config = dict(
    intermediate_size=256,
    norm_place='pre',
    norm_eps=1e-06,
    extras=['some layers without attention', 'local attention windows', 'paired heads', 'gated attention', 'capped logits'],
    init_std_qkv=0.0686,
    beta1=0.95,
    lr_head=0.0156,
    warmup_steps=0,
    schedule='wsd',
    max_seq_len=256,
    doc_mask=True,
)
Each number is 128 + 32 x the weight over its row's rms, rounded and kept within 0 to 255. Layers, rows and columns count from 0. Numbers have three digits each. The size before them is the row's rms in percent of the matrix's.

# layer 7 MLP up, 256x64, rms 0.487, rows 81-114, columns 0-63
112:115126141106183128112184083111148152184097114179105167142118111136122129149109152118141151213132047098115138118111099097139156156125115071186091185094168160099146095119074088151140124113152158
085:094127144100119170155136164153114146214169150196134061117186101116153134114103104139122080108116103148122148171132168126096099082121134181169124123153198119122078103128126123130103202119091128
102:148098105119150165139106151148092212092090140120110137140098089133109126153104124152122172115168135180125133066200053181104079127173132175149129076134146131171136102112097161170162128163138133
102:145087102097147119164116142151102174152079165118059132133079168126124129189114128152167165123148139142081170140190175136188107155091090137127093148125155154147153119102128069155133060167091109
111:109111147100178112137106182066136179117013094144119106133120139144126127153202141136104109118158113166105119087148170041128051151126121145152123152137106145125116109115148148126121124157101162
092:140150100129148156106060198143088134141069162168162085177122107048136127128141149080113145153151139097179100111093168139126126137122126133161131167158054094088194174150107126128141126101129128
100:075110130060096136175170095155155099124067098178112168151124142139168116164150170128146163153127145096123081144191147117132120090129097112173144179129112045119136137079119120106074123159101160
109:056113143165064096151088144127189102178096108119109153183092106146118080123153089072179094106127130127130129091110083163150138166126124171068123136168104127131114124164137116111177096086079128
108:139141083210151141110187099196157152100099128133166130102164133073118101155149117143159112120178135101083105079128144149106122130124142126132122158118069144123162057105179118163197139175157147
097:170067126144157102147140173169154130156102134143089093100151146101168083093094222096126072177136137106114079077106148126156188142168121138141178129160080161127141148146115135107114090087142128
085:115181097118094131114175142169150153067133156173141113166132157132104114179139122134179123111123086094178119169152110167105153136171131088119058122138173066169132213127107162153106148136111086
100:096146119171177097115112111105141083068123137052179096151133120139107153058126140086139133159125164128118086132170136101130157135135103126088155165098156099084191162189161139079166138163167113
095:063119168143110152110103150105126138052114110150116126074107121076137122136143087122080113117143104168150148079167168121158180070147136129178166135164084174114079096146170061130129077125120142
096:153164113043089163082176132152122159168148159113137072117141098146109065147151089164108197170109109084135131145163103129128137147183081144115123096186093165148166154104136121130172151106106141
097:098184170162135148086122083148104177132063141185163122189181100142147156113154139186143132100164123124078128131139163088101131139172146123114156104121148106150209163164096168142146154132142086
107:150100105113119208114131119126187124102118113061090181128126116084093090116173188120149132105159157136120116115152109136138148153137147214166149186176174138118184076119100121111162128156158130
094:156123113151194064112150098134122131111128137104120156152162105150057133093159164108101163130139169118145135166093123065061175102122128078112128079104193152139083139126067129118142142097085080
096:194151074169112086188117163171092147138123134157116104097117097064161101142083124068150119113155138157142097153085085132089113124154121139139141174092197106181078157114121138137156158092097116
086:177088151101138135157098157201116083133166127078075118103103112136160190123155090153104093181088111138116109112139172162152127147174189099116123155092046110126141152101108109110136095104079125
095:147132177100055077096128078166101161105096081121093100152097156144131109141113104148181179119140163115093128155100160127147096146096070133120140156105089155169095164077159091107102066126123176
105:175160181140080139142079172207124152148133124144080128090100090105094084123131162076118165123134099125096168102121150115081153179068068146168112127098122115090142149130084097147119151100083149
104:099114061139104089108102105159199143166166176094103112121138161112154129095092101093154204164172071137081170115137194121138126168116069124123140135140119164167112141127163181108142099127125140
099:144100092092095114143176069176122119125105183163068068072114144102144175145123157141097117113095138103065079107164114090190133094157137147122115158130152162113127088093141155163128157104179097
094:150106125108118134159122041127150168138120105040072128155101147118087164156094170112139121141127085108126127085094093106101122123110164062126126118118199124073159111062077147154146100129117120
096:116078118183104114107159150087173093155140098130138122070142158130138150138116177078128141089187139093164165096134157122072083115164162132114144144126125054153156136158106146144110094121202060
090:182157109165089216152075154085159116142197101093140157122074134107136154161200198111137112114127105125144120100149075116140156138125189146091144166158110077144141123136124157154132117143141119
096:104139111163081108184126143109082130177115113179087143113189088198144142150133112126152120097088158095148139130098133149182105135124070149133057126102109142132106073075137150191101134107122074
106:121158146144120140181123129114162163132132015185155089112121114153130163120126111136192120145120051094111135120103050113113108086097066102157175104110125086123118113161130153149083126125117112
092:114148132172184069159140152103147079114071115143113135089095134134093131117093113183157117145105094097096134141181163101153100083114135164139127131107149121049100088179168069158085154105079111
094:108142083129155131116101126107139079123076176177121070117072115116112103113144086149103137119169137090145112150126168131137096074133107178046154177169185160131096134089161165092093134118072110
099:139092119091114100112206157148088167110122111126064075077171134129088104107099142109209145141138149102137179132142154175120113090161131122079141150149174130159098119118122201167100142109086107
105:138168055116091097239159107149103145150122163149156197126145159142133161133112212154152100126138138126109132138128123147164132136134138081155125147111113087174105133114147136084101123103208113
106:145137112130130120165168087121133142124133141129188135138109166157121156096221100155100162184139155092121168124092151134128168071125134113144059101113100161046134175063109120109097126168156121
113:062125153155100116152139079191126121160166081105114103093094090133123164141102186163143102107131114037089132162178154147127103129133129108150107047131105139141081170129133147191125148148107145
# layer 7 MLP down (transposed), 256x64, rms 0.173, rows 81-113, columns 0-63
107:154104065138134104188161181143122066111129102130128072131134093122129148121140144142159169129115114077137119213153158147159174100076121141151079135174141086170135085104109148139172192093146131
083:129125103122173170205109177111119147099107122138085152144105111149080117089136146208174155111103087094102205102141063158128138098117122094119116109129144093163145156152135177201142132152136154
097:128082206129074159134144122150148111102150140133143075179170136153106149120108124109138049153174113077143127096056122129168092113163126064163094074129140109147125121111076105112135170103115165
104:052136210178137132093090130131097108103133089125066127080140102136111145058103139169167116147110131137121128115181090172121141118109106151177069101144101105140110089096183093135114178130115130
110:167181147119124104153156150099174144113145190126117164106154140130173150085083156139118167165134094065155131102116120115122127161103098205117150085167106109131164167085060124096055132150157147
097:098139185097086155175148151147111122098171146114140133126084124149115122098135165180114114236160064131148144105099101145122138143163093101133141092133115093128075103174187138143108108107122054
092:129119144165148135170132086071184139148136168111125098123198078154062137139092123105113095111114163131148121130123133111093137139139126156067145089101074212188141079133100155110070126128119089
095:173147103162138150105087142109144138126133104121091166123121121156088068166145098066131149108081185120154095161156143144122119147126144134171178143131072170130162152168169131149089057090075059
107:129113172126177114141163152179025117132092116108108119147156167133129184126128116091070095108190096093166131123153113109180130080141141111078164127118134166145087168123093094110086114084154115
100:127204133185143105124143141096102140135123098154122111146129114172141136137142117149111108177052043176082135102158096073138127196129113160143141142094144171150130183115130193168102166122116111
095:131144120167118113103113127183132187102142140164105186103197138127080062117134130141158142103128160129164181143158141175140110124130093081108066163185124133060108103157153134065140135137076123
096:108121124179113077139157147129089125148129161086163108101129137164117159125156101126107189069084141104101156122077110068074173195162115139086082152154117171095129138092140153132134115161092056
097:096089128149078114096127133179120133113126202068170095126122080175114131111144111110131147090135192139162147108104069192183151177120096059111126104103138123098127089129157187138116161128121120
095:092121190097157195142136140104149164119094100125155112109195153156135073116171143146143113110202114096155147144077090111135112148164124101128145163177144181165138078143156149133096048133120110
094:106216150168125122170142093194137135117145133087139082115120120149142136083114100174143147087125202113142106092100142159153152130075096148141107113128190182111100102101123111096050122152160148
102:094114118129104079121165116090088140179131122134067132148105127142149149175159111140143083168101089111181137137120101146148092200130131124150132114137089144089151186183173143186149111074183066
099:085079145183119167080174118109100087122170090148106057116101124098163081172123112107070106158125099179116173121153160147161191158121119126087125153130084188131108127085118122122114148089104155
093:169087164032176131081096124117181161049133118106195126122118146136105103099171165137073161099126102152083162122116155125128132097128114137086166128147109115137134113162093073135141168132085134
100:133176081132154131186146091128147121144137184117150139090168126119105174129113091144140084088102117193137163114101078090100129141174181176172089115189125134149198104064124138100095119122108125
099:129165089130177154117150118132136087165128102173208141127157121172126144128173112122130185141076147134150102117116087085065172173124148121132120042131175174138142139061142164131100143114160105
109:174132139108083094117162134103103113107187066153157137108102139107161097151109112101167112148147088161141084137175101152112134070140172182122189119055095117125149154138172155159165093082143174
112:144104131127107108163112103143137136124102137071143171112163064095176181057100105123119131112102100161116172113156122183127168164089201133156112135153107122154178087127110096081094059131164151
097:108135104129099100138140081117086185151178131158175161183175115116092117119144136152149091133106082180144117084089147096147100118174163137178057109116127104123118044175136156142159092121087117
096:157152145130060189121159105166099106095148123150129166062097126078139120133112094103209143204141113154155124111159091112149132159102172087105151135134118116088133128078097199075138131144121130
094:135151143096137102157160103121162132074169101171101162143151095159166173087131141163178142155127163093146095138195106136108135164090202046110152129074151108120153123120115084173149144139179131
090:192119194063109143153130098127140105102094071166149120127167141148139149112101113162118076190151123124099108130168187144112124152131122176127159118145174150116053074089177103089125157144107100
098:128154116164148148109094148088178107104114124136162092232114129136102105151174140123118124147111157190130136087097130083081154145135068069088168079163165141148151088150144134125117131097067159
105:140096152117156131157164167154150042132122193076133112158086092103115150122142116107114171105147123144094091122159129116113166124061119145068155104106054184110187146141111105139117193141116139
087:145115166130068156072140179137092108158081112151132074150067092120066068138145186089146140087167166151148146098098144135149159104176112149131090123140120195132157126160155156161097130111138158
094:110122222104083105105139171111138153099162094130152106158162149151191145168116152119191155139094136117142145118086124116171088234135164116133085165140107119109109095131139084157122142119163098
097:080143088104113158111122082098099100096131143115109103133065100151158122091138088141144140089095203150166117062169139132164093078176118081151110096132135123137160096131113056171179161123138162
099:094101073179129153165157084207176112156145113130135139158103097079104129126186114082142135105169159094178173117072143162137131120104091155133104085131107086159144088136093113175108179104138151
104:137126133130105101122134175146108156166113074134140146147178126123091121121136176091133149101154071080138137095120070072119156118090147104124137145207183094162164072183097121204143107098119151
# layer 7 MLP gate, 256x64, rms 0.46, rows 82-114, columns 0-63
090:120112109163143149146146048192089137064058111121136106103156050091127144192086148068167118153093107128168113161100128148156150130130161168101108131136156187138127094120109140111146138135127162
098:112094153167078135104094150100157096097167120161129106177144108118080094131090126144119127161097120090062123087089126087148160146062099098126155122107113088172091138127082196189092153111087101
103:129154097173099110060134067128107130097106107131187105073125173160102099152149116078145100133083116164186099136096119106078100136164062137156071116151105159160086115146110140131106071130149094
111:121100116140105113127077135105161130082101168082139114136174111126166177136151155113083156158099123120164190127174109085177108110087095142111092048194129104127196115120100181092118112137109099
096:155049056067090114082149127126095096117082100127159156137147148112137119104143107130128068120124107143069148157178107137116110160100105130109058118082178126175114093187169145092137153136123113
094:120166137081110168132077105157101184095130127121109146091142096136094126094174160078137189158155118112117160136193120111065078040088162130114172138130130133078145120156103133146078166112122118
103:131182145199173138096100184169048137147090170131124192163127189089093094124140116129178131114143144108115114094177154138122120126068141143137094179112078123115119091125108172146135148162126135
102:152182168141162178154141131070124092180099113164136122131172125136132106091134126183126089173127178157194095165180105079131120136095153099123119130156140086043096122129091085110135160096141142
100:091160163121127105079128176147112124104187120157190092155153128148138165088113132076094092187165124135153132134145148098094136119156113144156080157172091099140093157100057100106102122120163209
100:048142152125182114119135135153131128130098061145133211106153112116205140054096152075113156154139133130148119102192123104143121119101142145147154110078132164147098121119082113078138094080128118
102:159122108098137098121092118142149062125083141178096119128135150147095112102112142137090200150117194091197103109106144126097135098127150072076149097137123132127197096055129174164122143131149081
101:185200137144157126067124103087075117138143163143101111110144114090101101097113112126094148119157157120069104139089081115105114126109168133122119078129170110150164105088030189118164142141107099
099:115151141120075176102159082149141135096130136120129101139080141133145160107079159105093066086201113116053162077079139094107093111105161140147097104107146111125123115182125172165090118118189101
094:179127170181143175166136112086160067127119097097113100088105120115165118115105164110130170185145105122182090177120170060122134110147079107057096122105119158140133127141152165181138085115135097
102:065144125098081111111126131143192144078101103120116066146117094188141112152168130139095160139124118165151165144166109109157135046109129122169142157195098128059145136142145128123136125159187074
101:092143153148226089116091101181090112120076080184140152156116127136148088085096155160138188147109109121080116166105094101146102075137135126170128124133120131109150151090130097081168147109150077
098:133146181124094121114077047102058136161141093069108136117095102095136130116081093115157096129161145162182124121110139082159119101157109154152139177105134103165155123148039142164121140148085104
097:128129096103173115130086084176118065152168191082069129131131162183124117123097106158142134192120162155156083128153140099127113146116215119182113153143136156094171140111161129139111134100068121
104:098138121157117103088145135088101084138130130094140122096132167162086064142125074104140169073167155102057171160130188113131158124077153134134129141153108123135081098087130072065094088158137096
105:132123146090104126138071140160151162172133081157073132115098082172106207047140175161110117107166105145095130119075137119106139113134111073158072132163128142091137121104146158169095081114139087
098:122152152144123085141077147059111149156123126136181133138126156143142122103123064173083068092132160134101107133135144049163126141118201170155095128157086178101161099129089116163092145184129118
099:168095125126133183164113075119118161191131159137151130057158103114072168133108151097186106147137162093130155135181112132145107112109143126087138129095175074191145125120148192112082151135093082
101:117156197174128198049112181126124151152146156132094122124108136156059140093101102118151152128135085153118146110141147110124111140104130141113131115117164117165049088184114112133098054068136135
097:109058156134152111158149123123111084110107123054110141154107129170096136127146118147132076119131106134083152088208121113181133130103136102181117082078134082118056104151102154100079101110186124
096:078179108118118155069100082126092101107108194093129045172148146137162164101086129152117126147136139128101131169138160106167117176097174138130150120198139161045130137153125121125118128132116180
100:141192074134111120156107110087117086176153132067135149140106115114109167113072193174116079146094150106137138139116146156175116136081122109114071166091102093134186120056158164128154117086141127
107:092152101140061176108161109168164131109167086131216119158152108100136079144117115092140127101140103113138160124158100161150113172133138129195146125121035100149143166157087134102119061135117130
095:100146136102181104106127146140104147115118182168145156133211092140144178129086073152187091110120185145155091145119107093150105107132112159095125104131153126154086144091063200138091145173099134
096:129076111112119133157125168142143147126105105109099103156125096182118078152164093133123167120096108123166124094184124031115110156072128119111078141110136101151150150192135124148052125125059177
102:096064110065093133118126162116126143148111148137089114122105131049113142099178132171147110150196111107090082150107100061119061135132177116097090117142140106128126099069108180160125170143154113
100:136144139187164141120103171116115141078090128070158141083131140125098146122093165141155152104114195208120167167115104168168174090158163112105109108091118142197103090160113090126131143152145181
102:078105105123110113106088122133134136081095085104130155088099110105086109195126097096171147190112128128114146181104079093145149154095186160133112136131053112143115098161122051112101170132170158
107:126081152164118132152113083142182106071180129151081126106142135144133137117118123185152105118070139081126085133184153118109112096139168071155081108187076081155085074165157130105104127097140108